config.toml
vocab_size = 2048
norm_eps = 1e-05
rope_theta = 500000.0
qk_norm = false
attn_scale = 0.125
parallel_block = false
lr_mult_o = 1.14
lr_head = 0.00869
max_grad_norm = 2.0
warmup_steps = 200
batch_tokens = 32768
doc_mask = false
Each number is 500 + 25 x the weight over its row's rms, rounded and kept within 0 to 999. Layers, rows and columns count from 0. Numbers have three digits each. The size before them is the row's rms in percent of the matrix's.

# down: layer 6 MLP down (transposed), 512x128, rms 0.0685, rows 445-469, columns 0-127
# up: layer 6 MLP up, 512x128, rms 0.0681, rows 446-469, columns 0-127
down445 092:512446520534507509507506482480523476480469495521529516463477486466507495515513497517476512469516523545470443491491477471498515520453492460487514434570460529541492495482529495511494479490477497498482514523450501516546514476514513458484500518500464471541503484450484496505510539500529493509490483503485474510510478535479471480488490477474499464470463463496523511505473483490467526511541
up446 094:530460476476531481508471470503536473539516518570497472541443484540458489520514474465523495476512503540539535511523484504491469510500486474465497467481478496504480482477486483497471505487482509487483495476493505489487514444495512491514479502485475461459456532442514524523532513485502487496531484511515489477503448526505491524481474483524473475475475467504493548488516504497514502501557
down446 092:514488514515499439476512449521495476473487464462470477517490487442473522468474507489502531524497470491491483495521501490507513478479514471499517533538456496489495495528515522488472503506497527523486468503478546516534509467497516542504441497488512475497527477526491555484505508551505486492487506504413534457488473498474481495515514525493493543526509496528464494538504463509519495497455
up447 092:482487457532519476532477491525510480480499498531534535455496491526486487489495557510502486487498476542573537495508531461494528561525546524524494500475516505481539503480493479492515506470512488490537518522503492487497489480485491491526500466507533538531502537483504549519516508524508520526516522512489463525528513475503532504508516487529451498514532464551521484529504475463528473481459
down447 088:502494523518508538475476480491510507474504485506499470513519468491451468501475518494504442476488494522534488447511441521523490499441451516514503496479511511490479497477533481505534526515484475549514506447482466515522466495538562520508498505487513464522485507521520532544476475539489474475518487523505502476468462508481478465482491496484512472496534498517547483447511537490495504511470
up448 096:521496480524553517474476481503552492454485547500521467508470544494537481557528497450471507493501517553516502512520471494535534532442524494482494496527524499473450545475494494517531492509494512475530520482527487460555522495526453518517511530453517510470476474483505485501486499499537490533489520514506489530501518490509511525491490514493515493517526503464485485513495524461504468478475
down448 099:476481505524512479504549472472511495504517496520462528497530537498550529500498491462551500502511512462513522461503523518473524495532522510472499491477505503495503499478455523520479474501494470507520539471512507470500502472567493487512483496472476498479502487475470543538454424469494460498510501542547484527471530490472489473498490471497463486488455502490507496485459491521493547533510
up449 103:467488483444533497480512480502515459501554518509472491500497501462536537516503536495504507483502535490550481509465504516473466506534508543501547493514527509486486546489519533528530497490499504531491489501523471485514498482507510477483567492485526513486516505462523493488512457471515450511505515501461491545467498531490505557507500478517508526525498511528448516512475439494539512470516
down449 101:529498490495484501501494522482477480501513519484487532517467463528531501497527494538489476434481479477491493521485496489494453462466531542510468479474487472517495494477513483551506497505515460565539504501505531508534465487517496528498548472493489509463536538493510521528536505495499511471429465499478509517518478496467477473478518505513522497489513487457493497540523484538486523516436
up450 104:504540492555531508498504531490488485509491489470507520518528511457503534471478534505455484521508487533463527450518521478502479498494481521500551533512500494500518534474493474530490484507487473490493552520491540491550486504500517461532535543531503506497512510560515541515526512477478490458511497525508530534569529487519518492502538523494484489521532521516546486473522496477471519478522
down450 099:513493477436506487517496501495474485501489491506524483500468458454520511500521492481480495500550491505520535475502533513485520492548511486521504536494510505511513541501540528511510514499495505533535491521517510504513530488499520501440616492498524485522529517538491509517526553494505498519488472516498504537511486525503496512492523499576459481525506470478506510510518519534551492516478
up451 105:494519455474513447486545499475486490489483482480494487521485495516539480499473499503498507483511503498516498491479498515568539542454506520506489500558475502522563555500484492505520506510456490543521556526449483490525507522473502487536497455497503527504505518535483542494479471513506546505509499516468533478460512499501519503496513524539478489512486519501547494547503506519517521519455
down451 105:494488456497512509531509523502509519452492539472532487508510526448484471478559468474476501526500510499485492511539552525470522484519469517517473461540501510495508474540482526547466509503498460509463492508511503489475459478483519489509475512533508492506537483514501528480503501521515487484501490521511532488531529500504502498514461561469505519508495533529450470461425481503499494543508
up452 106:458494503517527477547470519454475485537511530504465482459499505513554495519477550508525479495533504498505499492510475533498536509488527493463532477479488488527514515499504478494529454493507490513524484505494523536487517498525497472508465535434523483533494484455443478531508491477515496517538472516459499470492514478513500481504471520511486537524514518497544471444512490454479491456497
down452 110:544484483482493483493506518507516477468511516526468549520486468494466468462514488521516489518519509460481562483487482479508495504483474515518513514490464533457485513491480466491483510484487554450476511510489501466522502469508469524461487484529520488528502449500523465500497465511505507503512467531498502474447500475513464507479446481485475482523498494423458499519520520524487460526473
up453 106:523522498480464549479493511500509478468490507521516490524496504467522466477524493477487461499519506481535521529554507489505504469546463503481494508484518438527513513483490463546491504479512547478488498518510506528531480463540503509545510525579466559523506500534502483498491467507511512509498522476465452513460476546544491489477487517516505536479528502495506519469499504506477495523475
down453 102:491492480539452541498504523494516539512459513462459520535459466524490516523458525517528465510496558507553484537487468500488453523485469454476475515482489483503511516519517514481482523487464510490482507517521538510514514506489517513477517498478493498532524441503499506503479495488488577494484455507529523510461474517505510456515532525490487456489502534489503507501528485521489489460505
up454 093:512463481490525542525485532507520500521501511524492486457513458503478538509513508535522522524505483465480515497486474501493508510505523501445546519510544519526490538528510475480469540469483571462490492513504484494521525533496484495490553521453539499537510505500536525538466477537452509492518489521544520479497471514466460514527517501532518522492502488479519519508478461528530508479518
down454 086:491512463548545500531515489443543478469484482511460457504483497501491457486470503493510442499492473458540478451534452531501486503498486504525507471498469480479509505505493514475501484509513484543537511469491540539497469510511496520501490508481463550504497540511476495487557486480507467510472527461499502560488485469492543474469510522488503464490500497491529503481525502499481484477510
up455 098:523515448472476474501512486527464502396508510494486489483508511522501487492497517493487513494499464524495507489478505488532523497462467477490498464507519507483496451510483455501494516500495505474493498500497514494501505507485485496509485454516556474556528468473474549512512539480554492497496475489506508474535507512507504489491489521489462559511480483481502551485577470517504507454508
down455 096:493509498514499575505525497527515508494518499546496519529498486487475526458499476469501549551492488495535500506521510480528519444492488495504469508540511470529536501495501527525472480510469462550474483504517498538508489493519503503520520528512460472484510504584473469492535526533535502514547482512506511489514495468498521527469470508494547485488497479492509504474465478462469480495541
up456 098:538493533494453508526485480503538487505508505508498468471502476520485508486503491517458523491486454470494518462498498469514525498518501495533428501492471475465478544508495464507522500499507508543481480496536497488492513519529501498514572524510508486496493498496462504507521493505509559510498509494506502554446503504518528528460507444544481518489553509535479499510500557474460469491467
down456 098:519517509505530484543543489472501524510513438507541527528519539471532517482505562504544496494493543488531535532488532491471529532471491490478512534477520528497528493516515485503524549516539541494521486523514503486522513518484516509539482461474534475489491517514499496514502487530528525478483505526481531472513503460479479492527499548504480507507470477471442498524559509500536500521503
up457 098:474528498531496484467473445493511511471517509485533502483497526507512502543494531526448519498515448493523490491544496486457530522541509533519510499527475492466515488551512540486554501512497481466484480534523491519496485541526504525506508491503526518452486469518466482512503485515454486510496516506463515528472528497496509465489513472570538519477479482510492490470520484539486493557476
down457 091:446494518452450506536525495467493504552478518489511502535509495514512482485511475545479481489508535523495498493495461515484503473547549506527496481493520504514519513494510493445499520504480509535453540457514529467482490506525468504472549513481493474470512496512465499453509475523437530492538532478515554477516498528493488547539498515496495518530544501498480489505503498482508522484508
up458 109:544533480522493501493500509492522493487520458472512485505475472474478490446474495543479490480489492497527501463505498474510485535547526530507479508508493481515499507531482494543494441511435484490545498486455504571517470478467459495487520484505502456477492496508466497502540498505522522479520542497510537495494490509487552465517512475474510480548492441512522505545498478512479501488506
down458 110:506491507456479500513486512460515538536546497485450484490495536503495495454467476472467495520481454485476510461518480501500486478503495490513488448510550501473506494493527479469544498490477520493501520500511532518529509519508549506512498505539484461543541482490499445514512501513497511456510498498497448512500476541473507506474515464554522441468505490541493512504525459488535514490475
up459 087:520497512513524463504514490478536441460503486484497530454511518517485476457516519500538537512508503489480544520475488449531482563467474500505504509534474503506452514522545468510492515513482517482505513504451502434547495461503517552539499516515518494463507486479479507510504529457527486513494502506560495477506516516510503511513494505493503506508495455538518501474530479457476488479515
down459 092:503540451481470492463542492492508490486509487546536542497526505535462519507501497492488541501526499484487506496479532500479542476515496481497475513462496495487519512523450483466475507478522497511501534459493496495507465507513452480481545570471478520498490544521510533491498470488543489511499491519460501490502546461497482509514483473510480518456551512475486517501477511484473568536519
up460 099:544522487491473501473507507546502513489481489505518506489516450492502511521495482508491503530498499501545510470469495462522504475557516495525528472461536533505513499501502499516475469551491502523517501508483501471514490511515462501505452498492498490477472522498522507475513536479502514554480466496522486546502445495511470500504534453505472502498512528489521457589531438528530522532496
down460 107:495494493501517515513485520453499504472469545476466561532445576502501501488508515516485508501485508528494493575497493532507492519469501494488518520534543477510507490532464492478495508497493529537467492466456493509507497494495516498482516480505438543498492473508486519500512451495519491509505493516487535473519507490490519503508552483426502491524480478466498507486469544526480544489502
up461 100:495482510513523485502503507549500499476488533500514520467490516494514482546476521501487474547481483520540500498524483464523522517438471501508517503537525511492507516496481504507545550501536521454460497450478536500460489496518513487520522463492511478487530488541507471481517456496479540561486500485500556511513499484481462453525522509538524486527527556508501502527488514527507535484524
down461 105:497493509494513497515537491457528447523510502469478528517520466486515502518517435503517486477500532544503482493451530493473486522516520535507498494511491474493547504510484527508516502504485480439515537547509498525545519514507528518493464449521504479512499445514476479526514506501515504483541484529496498537522539497489534542544493463492477490519522497474461489520482471558532520480519
up462 103:505496490487481548477519423524465475486482520483437501494478489461526513524471509504506531484514444484502459548483466487488471494468495500491559493530494475488500529500477485486512515487480508503431529534492481484511449489514501516534493527486503480473527505528476478466471489496470534467497487503577485494517517504510509496473493521493512502498531512533475502524477469482460485503498
down462 101:465504456500468472505510464526529561523502502490529513483531513506512499469526504493522485499467522509507533486512512491447454517544534565538507534498511511514553461492505492518468490486462511494541508486537491522520475490528526551474524501494531456487496456504530494536475522523488488503496504494472513472514483486494508473544482462491521491491494506546545481514461457490519496505487
up463 100:553499491509480498501513518508519457534505508528570472475496510473540510534475490535488484510515535542448517509519450476496548509515480517501526536468498520533454510491549485549517500499486538507476504536497518493500469502530499548496481476494479503490524474519512536538510471498517514490509519513473482456505525467541529513482522473545485490481471507498566503489480499488520495506498
down463 098:494536526478518515528483493499472494525490467507463523468525485460494512480504530527492489490491489481509490482540547488500465521548524535519452481463508475511531471544483509492507499516519513529511465522504504511523511506510547459492508497476502487499483586472496527507508495475502516473464486504521498534520481484482517489452485505451501510479513471533487444472519513506478553566488
up464 104:471483515502525513480527485479491471489493468520537500513459546567502516476479526485494486458491500513496487473532480500484449519520468479500505492497491511532506499531498503476471466490493508516461529492510485507515516493490523481488568502508555473499469463570526510499552472495496481536472527481487509485481542463495492496472505499480489481508556456516517522467504494519489546464540
down464 115:455520510522487504511486520523492478470463486500560463515525524494484465481521489533473468485468523490500553500463515468559506478499514496468456507509531512529464500477523496498510478494522473471519471527499527531501470500499501482474506503482467460495503528521513484500466507518538479516526522491516491530516496558466495465485520474497522456510487493531502497461525497458456452553471
up465 090:502500513490452522477503504510508501570487474472525546516480506500487510524492512460492463513552526486465490504507500522502484482507488472472501497521487538521483520507456503508548530553545506506526530514507503475497544551476501496445499505513517500481508481519504490515480497481576490481533548527528456502516502499513477505494494479552520526521511536533510449489508498481472541479493
down465 088:510459519496480497489467481481506515523521507482520531509467501482510502530505481493531469540562506475505472547510481489501473478487518515508540469517525463534490503499575458496489482549504472511470567499490495542513486550547539490508465532470529512477484507495498522496506510511439507526494487480502478470490515500495543549473488507525507484483471498538507492485530474487481475485504
up466 100:494493511549506545497495516489482496510476430525485493504473466547549504496504526504486481459510490470532494525496511494497483472486527495420537510496454461532476499526480518528511493505485500465448482507510513465530512522497472503509513452513543493522523517528494460495524480494473464520537554467482485505547504493481508547503533508538504517527519506530497498479489513493512476518478
down466 114:510564510474500509514498492482505542519540511531505493534488544483489509492472533468470496499502492525525506459499453470531500513562506506553442476497502486473500501515521486462460490474501490509529528492472549551459506489518483511497483529513435532489506500502501447465507528543465520503493500520500459497461496483508459497483474518498496504518548479502493487511493465471518513495494
up467 106:519522499475530474513493524473514499514535457519573473527510451511485496480500498530496482516535501478506527468538512492515498536477467475521500513506486531481488542523508477465519509474520506520515538535557485500521435467490497503510523545537483470512460507543497484500515459502516516537520523525533531521529459502521484524508499488512488488536504468485479544502509490540486464470497
down467 102:505494489494485509496509523505472503509460496461471511478491520521467475520483552481501504479486458484471532549494506485508521419510492494493496509513520530504534472547481505516442473489517511504491481456539478491483527533525486526485547458490497491531532483508496498502510491512485520483515490548437521476504512452530514464540527474533513492500504557496509509490479528495530473455499
up468 093:489510493473528495479533472438459482493484471507505496471522548508552525484511497480512475526505488486493490479503512490524480492506480468552560488466491479508472505489550498501429498480510542464486482515491473496461496513503519451501515541554504525533517492538445475502514450519505508469528481511480530534468505491484498541484525493481501528501499483483475463509518471516493504487493
down468 100:467489503565517497475507531475519450492489519559498552506497492483520536478485494484475519486519487492454500485516531471527509520476458489497542458504478516514509514522483539498470505468525486469461519491453497489542470516490462509476509517554498502515480532525491432514484507538510519470474485488493521503512479541484474465491518477523520503501508502484457504491446537513477501487477
up469 101:505499503536500500453528496522496465479491490476488496486504501504498464493540527437524517496522500520505508470498502517519483500526457517521502557495511509494497501465499510544507488479526503544515559491492479459449512508536503523473490459537503490540476492521467515534497486459495517461440525480501502498446507505519487466461480476517541504546534506506520523495478474560483531502481
down469 107:505531533492471554500499527508479485497543534447508479511485492492509487502497488536491486497489492490519496545479484529516541510511491491477498521546499458453498485484429523494498534517473465504519512485510536501500493474483489482548539530488476495475527518554523466477481482528529422483484447508491520479509490531464462513535477512483488469497497508504486471494501518518490494466462